Each number is 128 + 32 x the weight over its row's rms, rounded and kept within 0 to 255. Layers, rows and columns count from 0. Numbers have three digits each. The size before them is the row's rms in percent of the matrix's.

# up: layer 7 MLP up, 1792x448, rms 0.0385, rows 135-165, columns 384-447
# down: layer 7 MLP down (transposed), 1792x448, rms 0.0289, rows 135-165, columns 384-447
# gate: layer 7 MLP gate, 1792x448, rms 0.0385, rows 136-166, columns 384-447
up135 100:168100159078139132150113138164143110162144167168156060136117119092043105149135161174077122139136085115150098034123109104072077101124135140111093134111158139125136125146151125128101121164133158
down135 100:159179180166051110106134119171149142064173089088121127118077123112137131138123108097155125134067124157146127075180078158159167106139134125125157184103137165113160113097159140095135111083167157
gate136 103:108121198077160132156146154132135094114128135105122179098119148070144143097130129132118134180115133141083168120148123083158126181069141155119143106140119151149117119214153150126126182177111112
up136 103:143142118118145152148175133085148134090117132144096132099150149155158158134157112127167124125168172149191153155093091117181094154110117165096146091177170183153067180157188123127128158130102124
down136 102:170119132139136177077103129100189112121096130120144116124177088131123091141111093087160165154102151199122127110122110134051158124147135048120130120135202117089138145150174160093139121120095144
gate137 104:129100143106185145159162140133139111199143113138163169187094143168135144175141157142114107124115193139097129097137140042183129139068094121141130164070135158115112136144132136146127079166089104
up137 103:101107126093116078139170205125170121126120193144139109145121148145074190106176087088151168068124106098076118134122113130111138148125112138160132086087142089186166100069138172078142129111158113
down137 105:108116169104112085171184115130107176185068110090113132143056107128109117112081091112046127120178097113094141120148082162134099199148107108152152173125174120176178126155108144126114165100126092
gate138 105:126149214097135082123095131155141143098099126152146114099134126100163163162135132113134079156119145090084102145123127120170112115099184176117108112186149092101122101146141146099132108141187116
up138 104:155117160113093098157095120124105147151158137111120127108125161108167094172150157137107081196067125083084115161145105081193134131159141086096139099135112112137096134157111123153117126166133100
down138 096:140144135171208114055117129134081118166099159159114167119119149076176153127187168142192111087121117146072166151162109112163124130094128156125051092112105138091032100188149119067104129158115120
gate139 097:096116168120146132124093171115072139144122094102111125121114101174148127153169144106138128149141104128134135138065156057159132201092112152100100085143065103147137082164149192155150091093122159
up139 097:136121140136082121156112106123132146142126084132083132098115155104183122106168106091144096150136208125168097126204164109119153185154148155174138091089107143117149081176126153137159154158125147
down139 096:143070072166169160136120121084115149118106149109139135139141146120113162169147149136127137112170133159155176141151128168092144069152123137122136149139167105092144105107103101127131185171134149
gate140 101:159159129146092130151114125099101116174176141165092178159058146112088161157086101106177133128138147117071187087125144117131133076104097092182156136142173167151172130175191142157153072067212084
up140 098:106183110139066161112135146144106139098160122098151094071139097165128109130197124133117111145173123137063120127160128101180100085123151153137085096054104144148115139128103142140159073133098159
down140 099:160176130102048135171098135092112160110181088178133105154153124091152136112098089149141151112086047135150111135087124108148135139121088162124107200076143122127102129036168142099093103053115195
gate141 099:144096115178202091128138169127168143112150085116159159081075110118150135149108103144173191170092161130097120129150173143132158108129180118138123111196116149096120171152114138122080145066139122
up141 101:143178086139074134141168141151167110166136098077108194164102116124131127110144169135152140131137117131123179108102148165126084125097151137109060158174153108071149125088201116132105168070107109
down141 100:071126067142124148125164143151185097153137119160161112157139069171140166182094133110146095141155102098103158109163165103125128141123154127124094179150084125138100177156149096117082129078169109
gate142 097:137156107088132089109109126169095131155147114159068165166152145101163160192092157104154137123174061089114098080158089117165107150112054104125142094124135150143138154165165104217119113103121144
up142 101:088099141145129141112154079167142102034177132121156108131104112161117117135085207094110136150108143112203127154144158158088116105091193083105101112082138155111227128139099119156128162066122126
down142 100:090150078050126071165117129130121117231162095121107127088140141140090082133085116136049106124114122108106133098131093120173132158122106114103189051112158134057188068131126102172153135168135165
gate143 099:155142127079131162123163113151109051113162077137121161130151125103115137217106121142102103153106103183096192087142173090118127125069122080090078123150152105109113118106110142134125125123120129
up143 100:149124170106165107091133181101139090141118138116122182124105100095137154171109131133106159150160132110169056159099136179109135124157139136093153127103045110111088194104152116121130149169220143
down143 098:107105091197094132115143109134106131154047090144102153108105090110162108183167082108136096116128078077118160143167154090133123119106139093140135124161104087173159090100146131130161108107103153
gate144 103:142153114148182097106096107121109124092111179104135117103093129146153124201119115165077122163139145117088161141126102117160119116098122120121109117155194127136155114169120150133133147094119112
up144 107:133093109150137138153100084116121146172161084139146111154157177194085172177155102104093113210112111073129134109122182110085081120102132149084091111162104127080127143076134123165128099163103159
down144 105:162114150115083169126137115141139081124107098158081139123128149108132109117157112111125152124147130119092122127116126109096106124114118116180181081092160129144130127138183220191089113123177151
gate145 099:085087066128126186151092196166095133111088155144093122108082049147148112166112160144112193173092099176109144096106077124114163121086087121110172146085178072147152140154141175134129137129108142
up145 105:111107177161135101114162073143134144153087092198098135102124098181117136129185123147167161132123127130116106113123163086055175168171079127176129130166096088085116157139110130083108128179095127
down145 107:153132157151146145125137159148084172155131085096082088125094157170165102096125064146088146140136086130115180124123146107117171159106147082143137124153096137112175094071108087128120150170109181
gate146 102:191179202145180133109130183098119099171159152086208105124150066101174129081088097116147153167138123109096142129140095132118090117118159136130044097058173120110122167142106153147115107130109108
up146 101:156081098168194118138099122152179119103058123083137114082090126101107117168086125160184081118130126128150134123109162066164144117128134180104114101182152168108111164087119137124123111170052110
down146 097:098124121140164126115148185127118164115117078164100131067140143144119097177087124136091100127119144142111091110132183101131104147151105173108157127104142133132208077137100136169146141124080158
gate147 102:134140071091145108130146140137152145068130081178170110090122122111112122115103087118144083138106141130123109153031038063123155136067108104117159148121150133107162122120155131125150108137098142
up147 103:061159103113144146118122064125141131150189097063166124140187120064136139136125112161144158059146174085159141080157136151116124148114059070143197088076135130119123083117131139110139156130128106
down147 104:150088119135137132108141101089078157142127066112163156105180099137116096103100101079161111167127150131078095127199100137139128129136137108130051115197143116125068120192132070158111079141103065
gate148 104:125126132110132132184173084127135114147131089123132184070136109196131213094120144106136160164167117092094140172127139088145131088138083179175135148154151095096097155149118154072164120158079172
up148 101:194098095134126100162079105102149135063106184161084062049094107101118111157139155123160082187103152120152111110144125156092057141110082093185168147067176090142144132109092128114153120127110085
down148 102:176122144084151070154157152137126097122135150101137171161119166150150145136170140152101128151120114140090121166123159123186136117093104112157163103164143109085195148114165140050085153179153125
gate149 099:080095199146135145104150065152073132105149161090165145114115088159131129150135122076139172164078132126112133099133130160112126189088098158135127182144076091176187116121090120104199157160080112
up149 101:089097168118103124081095129118112119128163135159075062131189136118085090113102151176156120140175133173147140147106162132168134127158102107068171158134102159220144122163122084200094165135193094
down149 101:139135141094145187103134100189045137178128164125141113132168169116128130130128116121108168038139098125102140202155135122092127084127088099135095131108132146130142069119197141045100132117164110
gate150 102:117109139133184139137144124167152100095176122197120154187095133126095095196106191111118113122084092136149168097106088153083125168161061053107161093113136123074104102153160117170065108141103085
up150 101:146134135096109124171181096113143130115171153140090148160124108188090124154124114149178085169083129143027140144078157151117102125135138175145086134194156194078143127153134071139101087062110111
down150 102:068078110135140087117108110130163117079104151122137084108134112124126127163187107077093193099115091123172116112137146123157133103087079139129128103130124136094115154108123118137148130097102164
gate151 099:081141096128129140101133157125119174102127176169143148074150159091101080142156102113123143136117105102113059106114170142128082119135109091096088118111111107100154126125120181154106145093201108
up151 100:160142141119113155113067102105107105141073143159125092201198119124125119087140077170139123122192090177140172166099153155142083140110172108148173067115131092125178147174182110169096137175133203
down151 100:093115147140117118090111058078186106129178122145142073122152150115085146117143117078124158174107093118062144118147155129148101157096153139084192170133163129124126077139182170115117095081130170
gate152 099:117137117156121172195112169150084105118094111115084105220105092211092102105097117129131145157129090120098172193100139136156077141119108146148150090115139107147123161123097073167081115207110096
up152 099:215160082132124150131146101170135115115127138164169204160095095161161129127098117114161130176156127149129158131047156141108155124129072206084149131150152156154116155159127162119140134104082104
down152 099:101123140117103105085125115066166142118146159182136157175076136087116156060127152151182083160179121135125116111146153148074107066045188106177153120152113065124108182150103126166089118069155117
gate153 097:128101140133124093131119110141136148167070138160167106130139151152132193158071132137154124110121161094157094128163142107103130141137125116092144116220078134121119232129098152128170148147138147
up153 100:172118164117079154090080166102136179163085135125108117099092182140104124136104136170135079139125163133111197070097146099140199164110067158150114074119177076077110089104109120197165177166178160
down153 100:146120137181195164167130058104115107163200107156131077176156131109106145123178120130118087111101139084135122131153125177113128158173172164051161094094112129070183130131192140128142171117146165
gate154 097:148087103124118168159139139104148122188134198109098170185073154065148117142158154098170172150120147154141136142083124108127137087125185111151138133125161103141131106067138165128126150196116147
up154 098:142142042138135175091112078147107113184089112154070128184158112123126104142101159207119102114078091121124152102122128180123202156109127088160142060196129117082151092144198192094125140115111180
down154 102:160135093092167177156159151126154162072154151143121103140133124093145127100123125110086128111150120154058159108142132120125098132118080142158083128150172126145167112065172162155112121121086104
gate155 098:139119053105088178146100142159154151124185151138182085160069082153181163169127152112165066084099152112130150105186160126104104220133130104171157151154144113137113140060106136223120094104122124
up155 099:122132135078089169197171131141078143131112121113117133105112120118073075179071114124128139157161103109151096133089158135135102184078176135098160115146062074124123167140100109088098136117087135
down155 103:096117096074074171123136084152130103116158146119174124112091110126151125107087138161162157134084191165114171129142068112185091170101136170149112132165156092147093074069125136113116150112169074
gate156 096:162165137154120102152072158096145146087156119136143183152097082133088101108065165139161136098110145112149079113114121143123144147161166180123137141136129136161086142089107180185123182149090098
up156 093:064113118141171087137123081169163194146149115085142086101151111110171100090064084164123136095214060183141066150124095124186141168144137125099147149155089134104059067129119092110121136139151147
down156 094:132105143124075169136139159132095080144156135150114134099104124157185159116134138076130074140124183099099113129132144188180089107208132093106203141127090139176091119152077083141158088121126082
gate157 101:160134154113126220202158112119134089148090136111143142064121088103104151173145132192136121093185117166098154131126159096118181092138086157139120154183149161119105131191174088099131128166132154
up157 098:088121176146141125098140125193108164119101151128050183102137155122123094139115094149133104191091117153092118132113093084137105157120085155152126140108119149085116093119148157131109131098102132
down157 099:123116110224133152078125145122132120092115107127144130149129164117093112101051132185134081141152112171155115131122079071116178117122158104160160160105171136140047109141151088130084149093189113
gate158 100:107134113117128150139121131135119164123100152152099164117156111101120164158102171183104139170133127101075148165108119102233074125123171118123071171214096130112127099156162121123172131148097171
up158 100:110090153179136105163155139102118181115087085064135140157153138165106147075075120070075148083098199190093111153154115125156148123107078169129081140148121117134103097148091085157090117118088159
down158 099:115126076137107103093072095152127112130124040141035106136048100100168126110097189060173148123179117121133151094176169151126164115125139142139103131084148129124095108137131114144101121125185092
gate159 093:164137170162085076171139179207171133121127126125102093145166105135148128197141126135167090137183094156088127152070162067108116153151128134080139091176175122172164133150107204071095113104114050
up159 095:124106075137111139152128117156119175124103149208072097139157147097125094112203196166097108114117171087075054153103130127149172135128099074128132150126121163127143141041133134148168133178077110
down159 095:099123125089116143175127148088089154164098153063179150128120179134100155102054107130138094076110076141167115108080142177157089165077119082163073142150179130077170173170106154093166158126146162
gate160 097:149093168115106120088169124184144182120125161075100076135121131117117160102119130109153088167149100111134175096184172092109128093121086123153083159080134114125125117154172163148134073142121153
up160 101:182082132127083184187187160166134120146108123086174126117140066201185119149081124092151107096189109130113167137169087101129141090052139146099102134144127162107148113145120072157096131212132152
down160 098:146108136132189104078047174110109088116170117177122141170185145144111094165122142177085193143066117101100174088126139091160164199093193126118085132141138121146117152129152124154111146137121208
gate161 100:167138179090173081080181114147157214118102156129091126124114129120168097192075134132091175151164101075151104147098184127154166122118146165168083116124095095158139125137135117160153167152100108
up161 100:119096108120144104059152189159101155159106121165097112147161183086163064067190149175117100147102121133119157087111108153116082097076128151141084160073129144069123099139077101179095090108158160
down161 101:152119143099037112163125127156094120097171122124129145151124154185080141070195111192131060096143146148127093169105119174110104117156079130128133178088128156143117178094135125129113119129119104
gate162 101:124115115179132093117153154152206074091121113141168133128125082146212047117197110119160149152108153093104083147125146112130185124160151148163064161140114115139122142098096135096105145158123142
up162 097:096185140155123158133152126115186173176142171102147137172087154133116118085136134161135123123134173150078102095139150074125114171126117134171139074115135164094141155136134140076147181157115079
down162 094:130109108086132159220134153069178110178186146145093146184171199159131182145189135127115115132153165092118165147074090133174128106105163115109132098142166168095166126157137169168101125115188177
gate163 101:108201156107161173115132186092168159162093079178136095160104079113053166111177184136111124121078121134062098122105149154078150173156127208115100127188136134118145103116144110129101104116171146
up163 098:194123155143150102144112145154148152096149076127133065144182109141126147126131123149120075080142142188148121139136068184183139111180112179133149177171124150162119122148098112178104152089078099
down163 099:113112151161136099150182161165100147149163135210201147100138104141153122080150159150143151158093132087095129154136115162112094150117127143157095153144111132166100132138117081097120170055179110
gate164 101:067154100077121105050154130130111208171156170160162160127109093185110135176159116206128126162136132081113125120097126163133119118127172155080053097116098086114116127112146132089202108127098100
up164 106:126167075144092124168178123186124104117108126092172107105159100099170122164105087097085138081132192094157115078132174096164144134069122065182143106131151174118123122100085088174141098141076136
down164 105:147165136138112083147169113141167149172109137106187166149149135128086157083099173077181138182071136124128186143105111126105107141128135122129114122119068162127116107127103120176124114084093108
gate165 096:160125170135050137163134103125110143106125143121104190182139121138143091126093117111159042160103180120113131191176116146128143137138171165057136168140130102129139109156132084085187159120133114
up165 096:132184186093153155095145122121125110101114143123123124176089111133166084135106165155131140127140117151192134071106129133132130086210095088108070125145115219124123172122148088162144128173086180
down165 095:096077115128100113127114127156092129128174096167102144089119120171106095174073170129089108142097113100127143142166120086113120192115096116162141096141164108089174114164108138141081147180123149
gate166 103:153132116150164151102097122104108116169094132134118084087101157124207162153114141126130131111138120105146224182058126108145099101074155172137113147153160159134121166129097090103213071084087114